Part of a small language model's weights: a variant of Muon for these matrices.
Each number is 128 + 32 x the weight over the matrix's rms, rounded and kept within 0 to 255. Layers, rows and columns count from 0. Numbers have three digits each.

# k: layer 7 attention key, 128x160, rms 0.175, rows 20-63, columns 0-79
# q: layer 7 attention query, 128x160, rms 0.176, rows 21-63, columns 0-79
# v: layer 7 attention value, 128x160, rms 0.141, rows 0-37, columns 0-79
# o: layer 7 attention output (transposed), 128x160, rms 0.286, rows 0-37, columns 0-79
k20:180137173077135143126086145180112149150197119170208092101192113111158117160119171067127142208132075117116159099154138146205166099148139064113189094100145090140136162220165146054104073157097188118148105105141126107138087125095097103146173128
q21:153128150132156140132074083114066124105124171125039092137159109119122115089109146151166108165125099169106115126114064094124146132143109119154146101095132131131118145182164176140115145113143113092134153136161135147151080159178121109095147121
k21:114133082136184145146098134148078101068149163160128106105189142159145086157139119152071115158140102168155101085127099112141131091129134067112120139103157111123127125158112163100134087107149099102071132103145111092167108115156209120133123176
q22:133087157135100113104093063159154085108076164144174123184120147181126074141149109101119156179136087154097159158142144133139090131118131145107114087138121086092077090145084121130138142154118136136106118136067136108144136119108118123201195113
k22:130091115175105104135121071151142117061118193119158111100135122144120112128140142045146143160138107187101136184143160118158089143081092124105140117127142108125076127174089143138155116155186109190133138151076122111127086170087175165111184186
q23:131157168099159135091113146098115127045170144164143138101174106129126123139216143097128111127197123130133138210124111149113110120079171133105180167058110126088104120126160084136122132176167125111117056120141151168142138126125111113146102109
k23:099185171124160123142106117104145098088164134139126131149141089122112157162163131103184133176176128127112101179085131180134091119096140155156128178056183163066108136167122036156070180111126128117114079109165116128125139159103107115178125074
q24:102088164169144104145123125120096134063113199122097181125151088102129087134117083142099091095118106190192096094130134093110103141141133105105191168146144147077035099092084135144134151115178143160133064131084156141127155171146126057162125105
k24:126116145179177132150114135127063091120128155107167146150163159137131108098104177101169149128121103147148128149175172147072085172104144135104163106156134058083095170089066149191127146120176133198110077138134083131120146106149135119125089133
q25:168130189156110156108076113129131075076125092101118026116129110101129083127082140142113182155117128160084200160129209100164196008102151170159172155088127107094162087100135174147109087157109146146187128146151056158171122059060166109078143147
k25:142130147131148127100081139140070101145101120066150119129144083065166077137048157141083149196101148184132181187148173119151160081106089093101139153136094179119162115144143196079123068155123126060168159118197129114177110158084092113147149160
q26:154098094100178125132106081093165155095153083075157108086138174149109156147149079149130128144164101138105034173149061107101156181115160121079160105112187111112144104129119112094137135172146164155133150127124142163091143116140199188145072116
k26:144100044106189117138098177092135144137146134114126102103141107131107217115119159136096175092156104125140106178117111087095169204143145158145098094113145115109128111141118142134137126138142126060140175118103105155139181142076173179119133106
q27:078166190170121134103170155075122119099125115091078131105111149088081070175113121135116112069119171159112123138117112135108081148059050136133133123115123119116100098118142131172118136156165185120230109155130104090142161151147110064095125144
k27:097170107150127116120147137153105101099105110088183139149096140123143077108135149173165102106097132182126118111186074152152085198070105123125071155162077129141099068134107122165109185091111103109203118127128136144107153164143121081190100107
q28:132142174146149129131126141134117170136142152107156099080130093125077078142168106102126116096067066159187122129159108159117091191131108086074143163164115098153116154116126145098139138060164165113135146206127137181139132148105152143117128139
k28:146122138145122140148126125146164130090110140125187180107106108103112145195170065106143078142094053149161118084111162157082114149150170149144086146174160088134159134140138126116128168119100137159090142173102105147160135209166129104090142106
q29:118141172130102134152164134145197171140166161147117082167120089156146195132145116106186065125178107072139064130135116161167151085107112157114115117149113106098097158176203119110119068145137147117136113132220139106144097105138116087129111091
k29:160164154132137148129176142126157158123169118150178102101120062137098170031109159085136103163157083149141141130070137125149107126110132136064143124093144164147147108132169108114145084123113112131184123129129122139110058071075112100162119120
q30:180188099128135152185090115137129155090163062064137182152203115157160123077081131149129100175146088105118107147178134122091181108090135165138134133156113135085139143135128128137113117097131131110150132067162179161058140079099104137131106146
k30:192155084166164136152120120131160173122168109080169147117163089107149151136102131091115087154132127116114121156127084124143114102099165151118162098156159098143120091112156174104108131156127199092137086048170159174095137094082125135104159160
q31:068145134133151123102151128103114074102135085136087143135165167109160068132195149159182129140107247151071126096122085140137134119125133119169162164119129143189167139125098138084081086141140047120109094103112113093115136124104099157144063128
k31:050183076103168174156153146141086139123155131131083135202136099140175117106171098176081143136093137096138104112137126114119145069131137119078153130137084153115106112126115126144136116107168068094125179100144099061137203144149123203111129080
q32:089140114156183073107126169101124179143120120115136132136072121113124117122160097150160135140097184095098167171139155152158143166142150098105135127159148050072114163144136128105119162160067076144103083138196204150108071142126161202145121164
k32:166116082111132125134137145076084145188089130106080166147123100173051139103127113111165117128118138140154139189106143060130198174135152081101099153118200090105128163119119103119140107161097140129107085195192163155109150131119186144164110113
q33:087159187078109150145147143127144180133092141102111074124146081175167085148117094078120186167142155128156160151096094070127141115172160104123135088104157049179120151109073154123137080132138117049175089104089132160137121167209128156164073111
k33:071163123105048119140179136126095179141164144134108052159133185142136092128082175166094168192156208186155130102073127114168025136161137105171163108168142097130101119127078093110076091091143142081120086102121134143122157158175145110145118075
q34:132177085148143099056139149161075128121121151140111117149105130150152147137127066134157110132174123095177154094128140081128113107097126195102127082115151202046109167144175135159148159143153193126107158074130058113189075145095137122122120140
k34:200128134136148103091130151089061136130132120112107085104132142149160199148110130177106160092143129114224122094122124128125130149141075157066155050093075207077156211117150105172127181161128156126131108109130112161135050136162118075193132127
q35:184143137136118117106087106089141076110141111154139124131158096126129133125088134172135117112106089161151127081169117144096155108101172105153155141034188148120100120128129132124172148148101158104111129112144100141091060061171126132179152155
k35:150116060137193153106135131109109110121059123122113123111120118164132105121127119141095091122118130146128135130125113130053130120111132144144105157061143165127097113166151105172120112117144172099163120126149127141089097037108094095121211182
q36:120160115077074120111116053125119147093089102092134210138154163116190100118109145091056141099150150115145087136120116119130150111117125134107146115076125199143085166125106137199100147142153160147186138192145040122170129142158175112092153122
k36:142164136132171120081104115118116143140115137161091141128176119049183092147173116119074164147156119127161190146125103142189097143105110158121176127113137150112116182124103096171123187097128160113154134097078056120177102153164109100135119135
q37:130075123122167162146129174166127158151128169138164142163151124131128157119111161123174103109150097123161179195113164164121101145164089076172093161124091139086090132095146082111110139188131135101072120105149119161076097094140146119105118141
k37:110113103152157201151052116128150095120139150160108135113108129124121158161080103101121114120152142095138109085142160142141147152138078185137091111113178136096102116102131058104117156112129132145027120160131134190111121099152178154137151151
q38:099141113113104181079160156108127105088084088128138126096117140150117136083125125069098083109156129102153109130105119161105097106186099115163169075155153147104132159151111156125135208171103183178154074120095181124141123173092150105176137159
k38:168096143124111110097098087155083137100128068103124112150123159181111135051172146126131120107125103072132199093060113175156117098145083130143119072134168103153111177179100163175185144165148176153151110096116121096117164148069196111200128073
q39:125190226129132142109191108153102148136120145081150201160114090081120122170134186075113144198093027105117113061145163142148127082117125114126088057186120165125146070059146170123040146145106112110166079115102122116171186104067136119168120101
k39:145149189178073169142145094165183119123064134143144168117098115115151100100107183096145161158058084084066177084132166091124138076076126157113153086169024092141113132117165141134077159119113125095173119096165113174130189179072125126142121151
q40:097112107109125114157090100144134090157030127103120160092142054139152134081185139160119095150185154107105127096097125131154162067151095117145116114133135110139126186118144107135133133101074143154143126144117161163142086109205134149119120141
k40:143143105046065126145083132094138108094121078104114119135181116118107144068121098100125104101162120156131162130159120161162164116111154065158187168111113163107161175110125136092159143107129149103129144121110136133130148083108170136176159094
q41:083139153124097080128174243106116118144124148090090151150123115155105090157113154149192137110140151186133121195127118098120134065116155093091148084130152084136154125152115119164112116115144119084140106101083135137121132098074151128114070069
k41:111142181131117099101106097117157189153098116073101144211088126141149070144115183103111162185130146124163071196123089126132149120086147129120106121164180081114129137190133122122091212122144048127108114089090181136104091126196092135136163104
q42:133116145104210109129128121098118093167114170137129090126139114138144119111155144092163140079146116140141071129118112103107176148055122090154152172095088131109153195131189161093126135065137082142142176122158097157161109058151136100158144136
k42:120157111135138185140125122131104157166086154113138072145163106146107164152173154107200106112130189098112115103103160112137159154141130091144145204132113106148224151172167171037137123108110098123132203117179109141107089094117091062098154119
q43:134089113108108151085101109067167097143172181105146121128107127100140116200129147155097139143083153106137115158121094164078089126109126161179118156173136158069136065179121150116146084110126119174145147109071116177083105146141148087147118111
k43:138118044116113173091086172104163130126144100086172093139061117072119120148115085112142169151088158077122111163179087173089101128091160171146109162132133160164111095154088140104172074126141134147153132116115102138123125118116146117139182039
q44:186071100111121136137088099100081179167124190113132169042100086116144154154128172065165109168172140153059120138146128111131168095178088141064108081166158040102161085113124154164147051178190151112165142101133167182146103074079129191136117061
k44:140121177108109113159129117159114193194159091097167111076094058121132157149100097097170190126139070129087131126146125143172177173112119142143186134197114115124172045078103116146097089110138176100148147090103181109169070099057138134147141116
q45:060139141084075105116127137152121105068140147096148055094185138168124147123168162185138163132126147167112142131112094163199141131142097104132116149175172181084069150106113080099170145175048129135166088125141110077165111141115080112113152074
k45:105147104063096123147151114125147107138082135098121037140170105148121117080146096157167090172223110140183172116131048158133137107108071096175138096138154136135141091159091088151140131134111088182151113170138078162137151150110093092169145136
q46:177167114106164138170124101134063099104145092104129107128124134210091125111119084155117075145197173147165141084132099192151118135113026144082114120122149142054143133072173127112122153198119187165149110092132113138105086107115141099131151141
k46:150142051091177137140125162157072103118140082112106156134148186189173125102107164077171079050113141129177170085123106119113152166115065146147133135131139169086148127132151113141102105146109139175139093137138067136128113161086193117171142162
q47:079159094143143118193101092118086186109175142073171091113137108083110146154180149097095165172140131102134162183116133145086129085135116129144143092139129149130142127132075155087132114125133147114153175123176099148121095125098097085150116101
k47:105145120129215118153096146112128131134171123082179103140109121142121125133135159126108164139163185136137138121193120070096127137164110117106153129146097100115129072130121182113151110164127178124168113123138080210091147184174067135149176084
q48:107133102135172141198049133108142159087056165136111143138124174083158099154122148156078138107128146169135110160043153100114180075065061127088141134120113110086195154159114179134131160071073116048105118181051158106174108075146108091099173118
k48:120148141138171168150092119125138107095058111168085132173113182047096089143090152138095138119096137131174100099107123078130179029137104123093054167125107078088148188041030111149087177080060128092112162132097163107109053158135171090087161187
q49:168118114214172112103120064149146127113152104170124139102120179173085175177157140083140138095157131130080105150100152139115121112116139136111085116149148106106117100123079147087128113100124174136170184134046118063060161202072088153157150122
k49:118134133115159113143130058117154148143171131094219131075132155160138174157120180139166080113070137069109099136079163130136095176152129153123116162156115127100144109161092136151162149081082115150118189122094084068089175119148110136125154204
q50:159126131125144138115129137108154088091124102123160134167114076150166149074169055197094152116088161130130110125103121171098136134111167190173123159121107143131157116140148086084057177109109154106099152070147105186061161134116132161146124105
k50:174129133146145172127121164129127095110179109086131135139104080139131158121070053119111120105132150099142126146135147138115148167101126117094075155106155101125116161142133108065099126154153132046117137123155127151093177152123115122105104097
q51:129121193113096119123088096138166152141145093128079143136145116058153153053151148134121176117155114119127097110142180124131119101094129159075127114129119030150182122126093208114115102160086123117186161090076153054108109122103214059162127114
k51:125112159119092119089170161119213174097091123119153114117133137101128107092104183117131179111145121100106055089125158085211123101080149147060159122161079076113139219118110158119090098084128137063125097166124136119142124120109143124183126119
q52:141082134153173135122098098111089143127108147177169068146164120123157152108128128064185154179095074111131112140099154143125166101147140124197090180149215130114130141096077134176129110075108104105169174095123124121131064089110154120113098069
k52:109143081141134176103082109111107136137049115136120073119150106121152175113150123099113167135083077100116092096131151113112159131122090063107154179127151084084153121148105174158083084110161140135167224106119116118151122147138105192158144118
q53:155169126074164153166041144111149085166119162085141106158101233112058136120153118077097140153042101133109176157150138179180141137099112117172105146170156148152183149114070067147144100154096098117138080110110170155172078134166130148112145058
k53:113170134132131197141092136130196057094158091126110063066092160084060129107150174108139132180068123135169170110152135121194114122172061116145119141119086114112149110114083085158151083175147194100136090153099187130179106138148146159150122113
q54:121154137112129115161140143125066124145122082148148086197111072093149088148063124152196150093162096142157092092094149178124150145084114098116107096064074111153083120134120109119103131150119135142132122131155097135178106163100124086152144131
k54:150145120096166111105103148177117161118146152137130085139105113076162046169136132084106114098123170109140101121165112149099091124079051087098123110134082124104127156158150203117159108131115137162177153154176138175109040107103167118069106121
q55:093111129216153115075109156092158154084117187110110122156073125099114130159104115114167178134116103136113071144173194118127136158077111174124110151087120144089052123099166135150130114171127117116104102102106190164182095132119148140171086120
k55:125089151185144123090110169055113128141084198152191115170143097087176124136093103096146122137127088128070106184155155135112080128073170108148111109070111102090115143150146134169141171158158117176124088152138137176117130088090178120125136151
q56:113133116083115154165129159098118122175083123143150115116141146083177113136031144140177135084152098157129126160114127088197137124130117177110056089102147125085087136087096133055162167150125119167088212151151091145104089082155171116105145173
k56:137157071133127174158139120086158132186085162163123121095164121120176162091047162107138150112144118141147158171110132119158206066116101134118035097114120121106101108163132109071174132122116129150097158138139051169102080100169157073129085144
q57:092139159073132150148129082131166161100111089061130096136103079093074211177166118119080194144093150156123121124105142170150184152156127138180093125170118075115117100137088107076145170120098133073058166160075140163123147153153158089150134121
k57:115140182064080125117132134134110123119128092099211110103153105145047140127152142144121187118089119166156182147162105103128157170100116123144090120111114034140103146178121074067121085106102131152137151130143099220138218155201117099078161114
q58:069083118162174132109183102113085105165113120194104169163128201107118097184106165140167152075152130085056062148135192079124117147120114182070187149099148142153106124152125118159151145091070171103138157112115107120073126127159117165120095136
k58:117147133132169114061229149133136094134138127159114135213070123125114110071113135120111111108144135127138106131151182092102078191179143194092133124114176131086112064143085170130142174141121150108175145093087095098108135129221088124134094153
q59:063162121099147102085094092112117181079158113142125108130120111070184165114106074139114155176092174124127135204147112114116162110169136134128100067074128069107137178137185176101134135135079109166127136180116121127104110122174108099173132095
k59:142166131129093156132117130162152166151166053118130089156146089112126115120134092156116160123113194111141166161083174106127101123139123130063083117108102107096132196190107116079132119128049142106093142128143121109074126154149147093143112187
q60:174067183070104066075166090195056091131140172095115061140138073224139107151122126138128183094107179139098172127166195106134099130129123085158150179118213087125132105125082155130161163074128121107120101181105140107122085150151152150101114119
k60:087075140175098064112124128090085111096142147128126090112117132247154091105143085078142168111161124121072150173120155109093098159149195172145151144126177072110139126088132151102130117064153162112129177125067114100143077165117177137145159158
q61:106149111206150116101110153121123171133123154097109148079160140138126161120143122116175157086122123115171108178087161138128154116131129128185118122092136105098129144129161122131106124132145154136112131167116174203102137090102115191151193072
k61:147106139079133115103130087089148100183092147138143158117192132146121135093123138136134136147174141112129110120136119136135181137111194075153137115166181149078107097132133109157132115174178112121133141100088145159115131104088135151141154125
q62:088151090112141142151164155109190087084146128102211114100143072088077143151164113184121143080171113142093151176224129068143058201104102195052118141120125166127173099168116096059139110087102141137159164139139100188068114182117161050096135124
k62:128083132080154200074153124153174143117134125124142129063114075130133141190109126190112123141197097213051111113177100072122136131124119205049091150062186081108181084138160068105101140100113124155115197120155070148122142166124174062132137129
q63:151180128140113118129103124182091090125172107183102107103114123184122132103047104137093137125149154065153139161075167118136086086162129093148115165125104143165083099134119165124148096149158096140098124115104172098111072144126116203103059127
k63:168092139113135117186140150141146110148146137164094121143145127226150125151138095115095045125082137095108113092132143127178154111176106118195140123107152137117122157130097133112102113115157119114127092084089109158112062145116101190127140128
v0:127148185109097161077153154162098145079112120157133099080133070163139104128148137155185097138162123090079122128205205129082161066135134165119053169143119174137162136203135156139119099160120133177101026048133069072125132124111080112082100086
o0:082072104119126110168183060095114164119062156136124185085090152109079172135181140133155169071135091162129128116057105140143150139173070159138105137118143101098112073061050054120131224078070151115118209206177123131106231118133146098155144134
v1:212131105139107185120186095126120072149156217140137093154173147127182113143184155205109163112087179157150129085143108132188117115129110086132063093157114072112081056070157152088092172174125131173191184165074137119194084091071142179105157178
o1:090132153069146093137100185131156195048135087120110180151135097098082112139164170198133120084128078088106116161153125125099195145135102107067182245112064068179200137219085119175147108124155105091107068076138159104081181111163120163146093057
v2:120179120147097136155144160121172163084170177088107117148059074170111116109146086139122164099151122109160115129127119165080141066078074131139135169116159140077116204126175178100170202147094102139150126105147179136161063174171092111190125096
o2:151176130098086089072135092152063132196118084160107097101069151132123121166122165110087137117115154138080140114096176110120126143196062147099094102138184135165161146152055151206114127142118104096139176107125122106125139151171118138148126159
v3:137154109124134116169127111174182125129134128096110079126119140162038159175168107099174107160097174111102110117188109110118201160131099079122142081113157132076091152131099111168121200152109120163126110052120166159067121105132145088142125109
o3:171030163174125127074081143135158162215160146096200100121092117107169120167094100155107143166080119151105115154170192159115147128109126145147043171145149101136166124140103058099121126063174069059134159134050150119109113184141080142095153064
v4:184094116087118172176135120153099134098127106104157144114141116192152086080175112116090108100164095063157150149157190037162051080126130141153137092077120151099187166075146122127080136157130128141157104129155037158144114103104098078202137088
o4:066149123098110110128183138150121152184121220121061166120101103120119093135053204109187141076141202133108083123144150142132165114108141083123102102127103072137137101157133112138147070085128101193057157129099155100100078099161110140068096162
v5:160114170109162115171123227085131156156147124152150128178104097141133131172120089122177129161133120109061167078139146139086157134119156051105100129132103063065114107091082169101218121170129117125085071092158136174085114122151175106142134129
o5:139087091155158109102107099141113140156197154135151156135135126066158072167118101136104118108060125117068099136214089137058134118076153158127107097113156159185151056086107170103112152101120117108255137112102137141124160161125051129106076123
v6:145143153180116066105104166077120076170121127142115112139046158140109146143138110150107100147084096150093193086082137143130115111109176156175162106087160166144133102152145142165210109102048152070092121191143152108168100146081131088084104157
o6:094085124114191159114116132112071115127128071116176179157159108092157112074146138067079106158141110131115173124220113137114104160105067168154108054165113107122117160079152100138115171188227175169163123059124141119108115125125146119186112066
v7:111134151170186102086207149146158168150128114097129143162127152122156172139117094144097140088173165117087134122051140139138143104181093090095058129160120064102165118149063093047147139137126092101124146162108109140175122124092177181198093171
o7:200124111167194123104046123130093074068115150141100133162076146055140124105122193179138105113087096145158119096160104154160095131108192155103205138032242176136128163162152116124186122095160142158160122150102086137115129135150084152127144157
v8:110113058161129039115161123097137103102072056185206108114110175171153189131158132120077157112107158102104148193129093098142157083109132155140124141099093082112124139159190175134101083117078147112117103113118109156125138151138173107138164161
o8:171183181114115155188047097148124102163145161116092150099076112152134124123148182112085090187083041174183149078138109138132155141191091092182081113217128150106110043070050142139131102123176079146111087067091158108157098117143118094098074118
v9:184147132088179100181118121082134112113111109147129156166190153105077106066133102148161117151124159138112114159070157071093111101123156125206137111146152109152123093097169134141144087141081083167153144148139120153179106176079166157099127127
o9:087099141127146103117111163137094174141144205142121112158100159155144150158156158096145028142186155146128098191133091137099091160168098124076140143113096079153113164165103124162159165194138178116104095138083119071086158117157055085129139104
v10:117147163070124089088160130127157105143142074163120139139062099127133122173036125069081135186134203135133164105114190130108145141176137162113100098101115142071119154171128102158077156123150125139119191081193112177110147103127103170153159133
o10:114141103101138148148111127145152035111081075166136071103101137168145132083159115166126100196167168146108129161141073111178120044125151140083149122165112115139130128084179065073101103157144121088156125149029118103107200126119104084075108142
v11:123103144136150129159129108118095094190171077161219119081133044108109122160147116126103175170150110153122119142111109131114106108160060090118051093065136161087156188132105107166096091157143135149112107145128182108103151200156097159180102166
o11:135119176139130136102135137128109131092135121140121188116159086068113082119132124223127093083112141145114154147119151154143165108110200072163185137152165122124121135064121132159091159095191093098122106133112100111170119099126112115130150107
v12:111113084143070072153176180149112118085096148175143121122143115214138113123122164159079114143135119191132134072144183177146121067059126152066138148093162170120131110161146120088148152123071136079123131171153111119147118165143146122149150132
o12:082119106074128191130108122096089111107101108126095153117090142073208143118142161136131116139099119094143103162105046141107155164229114165180096136108122096155095079143115139113121136177160127133083116127103172135083107148162166124184090079
v13:169204178152099140135139134109103088170118039170178104119125152156109156104125125158128184081110103143094113091162173126175112068165098147133045123101144145111111122162064138124177073184099139143097116150093116046151129075075166099074215106
o13:065058107138198113108129113099105214101168158122082124192162164144077124094142137106114085083106101115165113137117112117084125130200185151169165148124103116067127158077114083153135121083175110095084184101114141122104101121164142146147084075
v14:104094127255103157159082147140117114180160119105130039164111175127142137148118156194107195133121128138114097135122112101109086166129035123112125116073178084114114106245136157194201119142030147107131076132069078153111129136111127104122064147
o14:161165112084151110114139070124087086094133140116166129086170134141152148129152168116110070096143112085142096078094112088114116190114103135175160113114183167188128219078198073175098219124177132090125179072160098096146151186229054127178126126
v15:135124106106237186066116172121143201164127131137110122116105151116104103093139079104212100232033113156187119171046118186100128107177157139154132180161073067102105079104163106160087161092102120101098118176201122102119162175178125187135180152
o15:168123078103164159120055111174132136127175111130166100098155119103117172186112136092118115136215152163107098147153148134135090155041113163072162145108203160065121107197052212066160072150101154126135076091188075158118052091062124076141138163
v16:162120144099113109173046182174141110114083109168099129097111117051086124095168148074134157102102066164159107145148191114106165111107105176071084160123145135122135137171114154129188112114118087082110062108118123170066166136133121131163166112
o16:123174079153148109143119085100125155130170184142105089123103212200170096124159089106122138116092160110123110126088089202085059131152094155174109134169155182115104207094089106101108186198083085177158114156144131150178100121105137131169108160
v17:087121164103070125161116132129163163076101128085109147111164171125122061097088003173112090153105091161185086157135119179148133190157143112181136124068155041127134104083117139096116117166122185106130123169228069116169154158178130125133097140
o17:152094051174196126091085094084101059154095125141163132101155142134122075204184168106127130106132227131114082085119163114145084114137080127148155170092190117161099147150152234090131172098209129141112081021067146132144133128115154191099120121
v18:157182141126102178179127172124116120074172084142086122111124093102069090142103136135168164131127112116122129152087102128113145114078133068123154120115105107069090115097144155131138164136113104107173094152092183165169112115194101173053119140
o18:150075054088109087117155069161051165153134110155122155128184144185228162092171119196092157044196124085133095061123106121073155105168113148099120117162169110100151194141150187170157088126158132109144155052140092074116096130108097108148161139
v19:154122150094106065170107136116148160099124164135078108206154110101131153132094119051127188125177103105173162165107130100137140133132077113160088100137119123065191079099136090130218104151183084154152083073119193129117149147113114191129104099
o19:155113148087118113190153154140129139121130172147142120089080125116129144145148071156029120117111125115120098105130088113085118140153204123124129118164126114220144136151106142114048120130089133127112138176063137154117228102177096127087146175
v20:085161118136114114101073087105168097118079166190100145140103120190112198132098142115100108134158175139108143110127087141105113100144184124138174119170123109089168150149104098080146165111140167144147125082135153091079083188111125097140083128
o20:147122188097124147108188112152049100146054135205120108172118138078158096139142104087118119110119067125100162119213107071223141052113122157146132122131126134132128135115126173108121153117081084146139186187170123147158099101128141144093137150
v21:156077117167112106181077118122113114141079120202124145147177112142105111173078129157074119142137107081149154143208115154147190156088138163156153114161163103222088138115124118141110124082102130119179177156110108124140163150188117160102200116
o21:119142151163119112148065159159187151138110166095137109127190136162129101132105100144146163100151067120190130158087134089107142081166143087133108161117126074102126068072072101099109144161121116095092103058116233148091108170105151120107101092
v22:236140034142161074090064067117148123158101091135143142103111134185077134173118084061121095075066126185108226172096127115063144099164116039103151112138072159090128080159058055091159163117147114136139145175132116075137113139110110172161107067
o22:117163218191099179129249114220098113164199157148083105164112123127199112081129138110157120113117168128183090048177171112132135059125154176071137090117085062182071116115174142096067136113133110107078122075202111163091199122149114065133171157
v23:139155110161128093161115161072078120105109073151141156146045168118106164119141150189085125085181115171127071086157117138174167180087129132102132146064160163117171077141122082055122137167101146178152104211117119130086081124120117067062213130
o23:097174187185150133107135083143147177165147133129055165173145011115193112118170135080111100176076111025157133119122165098086094131137177176212147099136038176151133184159147174157071139097175040160066150088112090140177134115072126219098153105
v24:116091090065098139125149088094136173146114079167167117129122104128122150173140115113190084121187077130180118171107085106112115137056107077125132099055158170141118178101134165103120160120158082132133152094189140123130128154090147158124128133
o24:153100135106124149096123109154087131165133100091059058122134077190179081108141142209140138091084140197143156147174100151131171103147089060179100154124099131064184155101074117144113141144088157137128091151077114136127149092093092082093168173
v25:106093082141166132077172093181130089153098207134060089189085167114131134172149134118165138090044133131144111142115113183161136137102116121153109086139194132103169125166094110107160156068098121101122106171142139117149125166112139178141119073
o25:100149123079139111125087113124094130130108063156132109110148154151157195060112097097137127129129137115136179131164125162119127116173104120080141099098109172159152168166122083019133133220142094132170071100192151170102155114132073159171122147
v26:206069082074127125199114118052128131128119166157130104089098153069156099170104155170148162107127151114183135166103133132127142152142090126171116126136184097147086010139057175130111118148159159082184153186074097128132131110118158099148105125
o26:101165130076110060086173192086160068122147060135105208110150198182111112170099114195115094091163142142111098149143094133069159079089096160121141102119136133148170160147198165086070122192115100177107049125111147091066133153123030101120192105
v27:121140160091136127132117171105166113145116109168164170104182112202139132129154115067099118129131152117106141156069139104100128167169075093148145106168119140165063143132105152125201163136175173082117123098156154159095157142098157090092101159
o27:147103158149134078128160157124098154148139178111143074120163159077208071147081154132111141124106094179061117168129139071143093074129152155151086113111112131126143135110195136099101162150097099133200190200118098136113138143096118047118132192
v28:163168152095142112180081149110104102126125119144083128084103128146153098153150169171093134151103147120137113154141194174037151136202111145148153132135099085155123130114129114104162131076133122165118079159155089112119139146092103159138148138
o28:147053170146104094097030130160116084094105166173113125155164093189135109174080141119120156090152089159216107141161155122122112096148128143108116091111139180104087160087160135162123151125132089100047114164157148103134145175176103098142114124
v29:162075187156121156070099092075099141156083123130168113131090155118152093141202099138122141120142121130143046167226119049177090147027117149127153086106145139057189174103135089121105083142119171027130135211165128146139149144147141113119098096
o29:076184133080130175183144155175130181107173079168085183150168162214133121108132175150161108082142210082094155093136128201172117133160167071072107096177112176142137130106071160112162151128074103170101134107178204062144124106102104198127068137
v30:088073155142086170159152156065098174155031099086105185128150176162200144217158167157122125102087136196105128094076110139113175195075105133121089141124127070100185124148157133084149138172150228138149144057140107065157166123146093098118147099
o30:141148113162152112114173074094117107034145109184137136118134115174090079139103119133076200132078141203158158115159184082031065081145163100086163106066018114104071070082116223174113126132177135072123091130141162167082147191153132189199099202
v31:140098192116126114030128099121072135161199167182150114167135118140136103101174111128157076139091160095046186141123130102115158085129127218143095148115159144137131180160150129148080089123083084133137105119063135129184094105161135110166020132
o31:109101118112139093134154107130094127124039063106163173188133123104036140132130155139122084100095104112075161087163158229138074151126114089095132113162104154122084081182116121130175151116106178201116140141131097144105131132108143081143220112
v32:142079186047190088120148153089189149052129160200137050148126115123158124138108133127173117101098217131179122146156121147143112152097158146201153059116119116073103132126136081146147155105104107117159172134114136089224068152139169151104123121
o32:121108117082055072144164097191151108109149112117151110124181141160121079165178140114120139198199066134093199083195106132127084160186145113156125140126126154245177145100120114081089148112164118116122094141090102117130149186085046165070159119
v33:210140117100116128137162126110127075155064098087221102119076150122169069107137103193120196156119061107133074118115145102129139124120124108147142131155138130084189118145138122170094119139145086198074111150167138140175115135129142153096118118
o33:055159196117124125110123086187179155071129158206101118130095148185063148114162157118144123079138168091163145183158069112138096164145163111074135074182162043130159150163115133133085178082106128104155095109075181135103158130143143130163073111
v34:118118049175102136207135067160179200133127125135150159176113113140070154138132060139079186161193114170104114176178066151172051092138115134064108087105076169145099189100118165140076115142168127136177095087152057088108171152146142212118097165
o34:151116160034148128137104200153118109166090111125005114114108170088157167105178203131103164120159138172121076060075145066136187068040110095195192141068094095089167210107146107140068108084093068107084137153082149142144044136183139172129127099
v35:101066189082196103101096061112093200176086145188084161141203119072147177130094141156165189062134189228115137159120110099142138169092142177092097105153070092126154091151127176120100022088106102110063103084116160066131132162073171137102126136
o35:152119081151076084201149175142117081095148144127123159139143140199121107061117089170098056110077060161152166055139110207107078076168117126206208195118030173115134082092140098159129136172119169106130033204150093147122138127106122154106163183
v36:162129172118103195086125129139161079106230160104124132142156170095087087155108165061169162122173157141187122121152141099127095124091164166091157128166120100154142132159123186162107171076101140100066116067072107136127124128136218132067157088
o36:177129073142143116149106186131121147111102187150179080118117074188176104161119075141125098131158126121130178109174062158136103170134044116070088143116074151086133142178149100157120132140127183141169139119116092201143061125173160118097102097
v37:092187157171139167108172141118171108139105075122097111137137115087117117110133170093145121125128106136140138149125110097079097117192166120108086140113112138067138140120130128136159094050083122072144157131113169149160121075192192078083138072
o37:129095117129173099133067052147153228140178169156164131090073107180102119179162058094127132208161095156090126102158129237069144123119106083091148135051168100123128156117174139155144092114129148172141175119085124109182079169130139153147131139